{
  "n_head": 6,
  "d_mlp": 512,
  "norm_place": "pre",
  "rope_base": 10000.0,
  "qk_norm": false,
  "init_std_qkv": 0.0176,
  "init_std_o": 0.00278,
  "optimizer": "soap_variant",
  "lr": 0.00425,
  "beta1": 0.95,
  "lr_head": 0.00786,
  "batch_tokens": 32768,
  "seq_len": 768,
  "train_tokens": 212600000,
  "steps": 6489
}
Each number is 500 + 50 x the weight over its row's rms, rounded and kept within 0 to 999. Layers, rows and columns count from 0. Numbers have three digits each. The size before them is the row's rms in percent of the matrix's.

# layer 10 MLP up, 512x192, rms 0.156, rows 412-423, columns 0-191
107:515453491509394580395446534584545495406481447530532447477552468436496526507457452483470517464423484595450501552560519547459586563568507579505471507572474499541525528502467537424567485527456494528546494462445480576421530573364444615500560463468498462482576577567539508503470512515456410488378586540476484443592480444489513431469505439455491427532580468463485519422513471506473534499499469484368496483490522490455415512474457486454537548520533525496610482499534459529541514553404565487572466484555461558515541531506529542494560520434460499487573452553460546423515488477636582545
095:491555472463468553496484616511512548548443500501486473400504517518473511565448570433569389579490518415506524538472531446519500498436449615492447489544488539507449414544448539475475593573566524527497476489530459518467479461386510517515568477436419483520424504404509482468527441541555499454417525563573586502483577522503414511509481449541535501454427482452483531500597503545465513474484507514525500594518478549505560531567426508504468583497486479466529528511622494566558546566541513503568472517502480515513417531554580524415548559500460696454510501380627510523465493449525493509
102:544521482521573518487476541407481401442453463481485534457493496570472478580426538468517558439481544512502516569502454525519434419508448548576395553465575500452553424475464523536470542451501453420525523489510531397542531534497396460592388523537513574428428354477513522589537482534451545458561491536489557455527421484545610427400539414510519410501472487502579479423497492570439418546382595482480585411441499497580539516465491457540526462522498477570468509589448471490467482535499466497443477500476541425441561445456492504502479523486538533554496509518501545476509463547426479566
103:459488467552493568486390554463522585477457506541511577392551520505595491529468545527472410475477442435515467543506526485542523512525433524480474572520468451488453430470504412503483409429488544617485504459593446497523464462437483425463474436535514494434574496520526605557424422572502618515484471565414459558523498413492572475403504554523493523441461557424454517452431447564537477545430453468506386503496497407445499614487446522549470517567465545608405437438522536537525508483461457524494538517491528543504454436535429477552476478545546489474558553561478563464401505507522482461
085:551494503522536471474476568463454543476541455503499464488525534418473554606430487415482530475441372483580550501444450464502511469449437561363529515562519599549562423538454424541450560561511509543469558440493441475465540481482551422506535527514470603554501414482510499472428421470537449562585433503494496427500534508543499503515540486501428483563498588378489579462479406575538613497516490508573507565486524462528547465523501468505522426522558490471528551473495547552529424555606429526542531526521420557481412507453454463588515550477507505592527527512614479536610461514526532503
087:569497543464497472535546504544524521521569550525512454634556461521529493459482470544517496495391485496509448467527545506557534340463536542554607483559379508403530508444444533529558445555380536543528508470436454524464491490539547514443437527474525495457497582534433548522478492467484500422462486428503532485472465418456580486552424606562444473475433480534525434558465482459496526409545511505560509544592423448468475601482545523508553463544502394496489481416404462489467463526471516524534500512536561508588512443524537407520460446506583505549493540574577518535479585482396405518
105:445517529431447502542485473484449528483560583486471454517424479537505538374484440600472542477547478429564540452569518499506501493451466490456367498542550441549463528481475510447499514538523558445514523434467515466504427562549433449557497481494529411455488539519520532462499456591486494462523513424494478519529455469543531457509423399467525493462542517524410593561492398550433413459462458599607511522461399527479528613464437468408444433543558501440526606428596470452520535531508482455456506508525548552650495489530440488589492478513545479535488438531480538541571572411480466543
094:495513469599553441404406389507504480422616555518489536493515536513478510453574439492483530527477425540517422452443507425448611477487554549536484540537492463485465536489516522423621519504510437484503505487525387551494444523474498461495558510473481464548499453548513540470447584468488551420487540510443563558487478513497524570443544551465587425571599614582495467486486505414457487525490508446458517447506472492456458403517512510536543442434501477445383510520466494510436497489495599447483356628472437465528486545459485515514545402516546605550476503516496486471587476548449523568
094:530496488532545520568502467536458497527522472516413551513515458477422516518464497463461383440463511558544505375564515535464515430474452506582472505531484545505472578406507463489494480509544567492521562534529527553558501485377463537426439534518508462554482425491579555448416541530466540514456430516603548484569480413591590580524484480430434534580497492403580478478476541581529488480402507505471431592405497517521547504496493533585537486593573482538465453508610517512577484428397529504422451553465564476523482556494473522534578522561453510502412480572523461464517486507463367486
114:564545514492492540477436425505536457598481509391508538418514486470521461575525532617509519421525538487489412511598540542510485568403488416451530472567459510558522455502484481499370497575482552421427487459592554415503566601553499506421490538582481555490481468459511553539477539502513545508512597499486465479418472536484546421497489621500517521494495500515556463557509565509488431548570511574600490516478415571526466604436459494437519466579518414501441446498497574413466442492479509553555500494477483576486472472541528491502526531453537473493418465470425453529481433500603404419
095:490519547532445454499503455464476498499561514479454404543554536509455527454551542557605460538517547472368526487451530474523518461516555506495394447533472401446349552517516493478488523520539512438512413571412538482530439472470496529451471539506569533416538448452497488499509534629500570472518487513460471520487513538474458448552545418604466520511466524557491442433485457563527523513420490433477518447553456456556445433424559567458451565479438472547422452528543505600483593456583544491463541586480509474580467558489571572569570545491502547370467443464569424454465527429550493513
098:495456491508512566541578494483422473606576473484453533575546544559430550541492536494570575626473500481454449489507551460400481496425437514550583545605456518473493495579500474555537455531527545500520445504489422567546489529442528405513456503470492562493492405538559448461486515389492470525433470545484542537556508527458621460502477497509497426564510581519491553592568586538540565463448492523475425529525504500423558494445584523539539511505554444530486539559644499519550438470493518481572447570473481531480486459419463497545422571525510516491518565603396578456458500562585503465
# layer 10 MLP down (transposed), 512x192, rms 0.151, rows 412-422, columns 0-191
105:551511353466582526484550509580499492415444579473573475474517490513466399453437505488444496529587554569544503541531567494416605545519602521492447450488508433384430482544478486435476483445442492549495445465494543537430466456400502475563572587503514432610590527590528530487484437498544459471480458468510501461542559436528493492512549418508470486475469436511482418465508544543563513492459468516507456537588402502572536573426442493453533508525576468539556497494393470509577499473487512581569460525492460580502487538521482599542473477511508487600561473455545436505406508525486426538
089:557513483474548528535475484588415508598507480518520451483488525450459547487540545545503550530568470580541494480491457529572530517375499428532448429461508503502472523468508579467405611552576525541520457500540457444495431451473400541534464433528547531493451420456576456587469451530514504511431416560385498529607560440420568488452454542595503501476454600490448519456440631575503477521510416464473548492575490542541587544558469498504439473598456486457526489518522574483516521450512455515501486504480528477551601510501383544515496516581533566420545548492591472506525462531535417510
100:583508437444476600571479483541447569540497370477489459484559607537481529497509534550594565501468531504511498501488566425474546457498439593539418508507518508501571511572426562451497551502574574472484561495490364514504509534533458492581586473492528526492452497543491508519557509490499489455453528551527548379478424472514562566480507488495507527643500506408500443482481469465513539448470390546557536501354544414541580514472482473460464468506471473482517490443513558581484465588472508396580445499561504479456480513434575505530525483375563456497530545474475471515622557487547525522
098:550539489456592542539543511500494509506532498536535506503518434441601493533546537490461437521461597495542491432510437684523463503602478457531505474503395483457505458469496471536551473430460509447507530516499384477552559524565559433531568477524437465507568519440503580554381539438547505405535489515382490438509529500488547590506481480619562499475577439507502461518477468510465465516537503520548461561566444571475460490514493459498446498464530557452611498426493392497562488491456489485476523539499461538555519457479584460547621468535516415441542495500590464479454433476564438620
092:517473549538421495473423479563502453472539581516480543520478495553415441471440545496506395534526474451459475502476511411538497487482426492580478513586435418525548464478515423419457538538421393515533452506545481492471409427569466511436478454415472427420415443516476483524486493498511568535483500480538491472604521387499409560425515460468519459351490473519467491570473553484518377440476530512454557474545532424525455477449500567537458544487406505485489445632534534468457479498535555477468461495491525492556452491525550422492566483487475526406449419527401517412431493471501558594
093:477519509475486583528589505566562581519427481516453547467533497519565482546460398513465480474485510540467546462489494463502497388451495547544468478540481532516480506552466504503419565526522528557488479626511473563448590520492450516467506558530470516514414525458491404542608383456575520468515464425497438458611477506536450422509515491471458522511446501448383466518556534503517549508544468609526528441436567546469450411497462484477575559474497508532525560564505509526493563557500443521405470469521512523515485488441551568570459455403421527504618417489423398517580462341462473468
101:585466474471502510524443517555508521424524546522479493533563535603489522497349473479435467438500553511522528523496468512529474346536449482445595404499394438567431550476454536461527577515530438481535406422499437503466438542563523565443548520516465481501510580469594448513532427577457484492490488432508546556516537517484579435517431437363518491580423508393496483546519527410628485532536417547497499503603467484524435470450513541493488534506487379531466454509469503554490521559546469433525516558514408485471580480495480503458478498496437518440571594512447470476498495485511504456
100:535517569529508459451413452413537473592475541472427413530492463474392494451525414464477481519464489550442436607559511453468399468478537471471507455398394503393555469441473445405479496496523522557511558557468495419469523464473504464494513483550560516516588469574524590593501508472502441511459535572502467429499605478503502508426461573511466560541505569575397576615406599542528467447535524538490469487490474564494457510465531478530537433550488469494443504509525468411547508455553519431540494508483468445568461478477451556479508515540504567462370476447380426527510490512520519543
093:441509513428453450515552542549540431459492533543528541466508469433617555422465486465530474532403434531431465482473532448490524530515482426477603523509572504481542403563508458469499490509457439435542476472460540389500512471569549413467520487499462595495570498448460511533547520491449437435459494517442472562517526677385446435445485588543502543462553526490512544578464512480471569537504466457526511489510491565475446505491478466408486562557446552515504514447382526456449476417594543409502471514592498543566526408495445558429443527500463408539503462440399463492475533498557559458
104:541461408442452480624584567542503409468573419497499426587488502520465560443514464494503542526489450465512549502460563560551544429494547492482532441562425484434488465552474512534578487487451488454525561405469573467438423440480562495489573474453421550548441520522504429477408510528499569512519506549488526438477613633532572568476502432482402464510507510473484515472474455368504623517475526537435460454508424418474507481436536467505487409493512546526560503457495494439509536510450473513477423435432492458457467451482481549411481453494527547418519581414489426548462483479498464601
091:441608547431489567455418545518546585540392547472486508462428501482497580464556448522487586483530518532515524544505445533510533550454490514436498510492533405464421493562515514470467567527430484545554569532530468577438468567468420502510523543386473486498455545520636506525447471490504532548537531407502470481565554539434526519504403562449552479577497478588453540543509628464503376521493493588518524477451492471466427572505352535498543528541432405535487439639471490462499544509434447524511526557511511500589410454517539507501543469468530492514523549458448508430462508487564491442
# layer 10 MLP gate, 512x192, rms 0.165, rows 413-423, columns 0-191
090:477465590571502550606568418428608532391525486449513485520485471552493503528440541449416448518545517408475491565435463499419457529576523470389587525479474494535509483474508493375479499524486500487483534499397539538513468539531406476513466462472450474558473498450566588519509600532380492533425435447537396500542455467569519488462495553461542500425509437455533478548453415498470502404472553518517473512491541481481508476479435554540573442422488607502585531469351500508498507550589516495526441460465537553568530483522502455510554484530486463537489427429432435468436459535434511463
096:522513516489543521532469527410481523477437403448546488495446534510459493443577458463547520494484496495560450506565535365492556523455448536516418488498461576525575466551506576499447451537492550518552432578434352514484485548532509440528440535592442600479441441513503489557423518527546534475440434621476431431541483550483530502492592519538459528531509489399515505545419434587479541473545494477493505471527446531526503490557397422508457425517459456499511435522467490496569530516456501481439505397486467542492571565493520456476442608421469518410545463549457453452480368542466489621
102:543541489543429444484568386595454536511454537457455453607505543374556559459549558481438561506428476531507495448489520578566539542498414514581438529457517473496562450465492431441514409549438503505568482411521458497527432484524501520545578471509387409525458552523402477552452559476467485473515417466525451516448477515510443524524528554540494469551465390432513455506399553572494420511553461530476543550446485528571487503495466489574527493570451515454470531556525628543497529523519438535547466543505580478518415474517546570578568505537551529455540591438519540432460590550499487453
085:556568476433460454506510499490589519518492481484499449546551419519541459549502489577428498546383594534560525482457575488400527497532575549417461440460472565474571475500464467479586496417455661471539484505481549551498488544512537541548638491604525482530466461505588434589502513496515449486516546531575523529471509511422488473503528390516516484488379480519425403533486453454429512490533576467487470523475470512508521582462489466503520512502406461434585405581514469510548515489487474533527575477473499505483517464421526493419467488549498520536517452492478450428496459604648405485
096:519500421545484555467530558515637608532525430480524547537581464489410413563514416533486495470497509590546503526496449472579547458474460594561480520563501485556436473569527507477474537495391483505432482504402463521476469522498494573513521520444530498488463549437478444522592459477464502455462486445540408584547472465566454548399578474456496510594465477489510391549591489502590515570649514471476495587522530566455516448506453480552569472510538572560488543518415524510510534599517572489521530484546490530514558403502456528562473578491429412610517453517471450478513523468491480470
113:516505488402512472430497402536465573474548428541548440472582456527496521506503548489398508557451525533548439485528492474503573489507537445511571521480551412531443514538627488471549524418536561426509479481564551548532510545501457662550586534630498521505493508533544581511474469544491482441540439600540590540559422490554593513421493486579526561472476532480486594481557445536478541525513487446481568502476404429517538465563545454592531553565504502501580512437580526477518537477444528489456514530504494489383559598571497515444552501528419528467509483457382543537465505487477542489
101:527555357533592527515563581593493544503492522523517543552474377533502464529411520505529511501520503527590508538528429510524536486573472576495503516510544572579476549530466534528463538625550523524500491499503571551554415459563485412491476549500430438568551448439507473500538479481452545490472492554508554525562421541513390499499529544524558514493484502485582436473501503594462551681469532444523485455563518558548520425559497386554497547378526510485521464547521476517438449471434461531499509471550484488540453453515522427561602410492517506577489548403570522473553543507453469570
086:527496439561566561522489525424497526499411544507447450412523470496636560551466514481419462475513379493534447439497423410480525494543503369473568577425582485450499507503434451454547544504572385575518485441605510535516422552570437489461485437491420450491484526548479496478532559508467543419481432492485517520499532571471455500541550479429481494562476460588378466524416466515464521516499505532536486508528464501551424491515442448545514540477454495547497460484565522580429448551555492533561582519494445485471594478434481549467489476533478471497499455577545484404446434466352532532
109:510545548490482504500598447468515529533524535474500390515523516518558551490484573521511579560512449509420512521500519451521521495453487383472445485589537474569449525511492503579575426429512465428574536546413491449567474510518517511444493480476441504544551487487515464466498460560432593552539518475551607400469516491501531511446577440501487549487552630430469522410459445427532493474536500568471447433425509508541489410458519561514477535467449562567412519403494488441525505548444499419374519539400528400414505479482443575496542445561466546525517447472518479627551522533408525433
090:464499498531495448452517491582468430525511581540478469535511534534434469557458449444511492480554596454462587489519449495518404450525491565449441490605467581415443536476476500553481552545464461484581510532406431491486468477469493510540498477423539516489471435496542542466447577526495488459542506567529603480423524541602475525488520439571492539559488544530601447462544495501598502541528456518469519504497557482404390457517480476462464563452513412456453506495492542597449616535540477430539515440511527511603575613413469564543547495496482563512514546490628561449470458547551566373
092:551453554458500558490498478412580445396518523490603548470486544454466515431534513492478498454501559515462510560444457548491484429587500540571484569519581542486509478570427497528455432522503503431494486545491547543565568448454480567559484446618519546516509488495437534477498531436524518645440521487457577453423470454412563442488522508475493459500554406549472429543513531417465535448455499576469557458476437532375475481523512445545586532452567534507396469560446362516539545544490468499519498481509520548527422557557522503360518474452576547534555549521456571427498488517468459577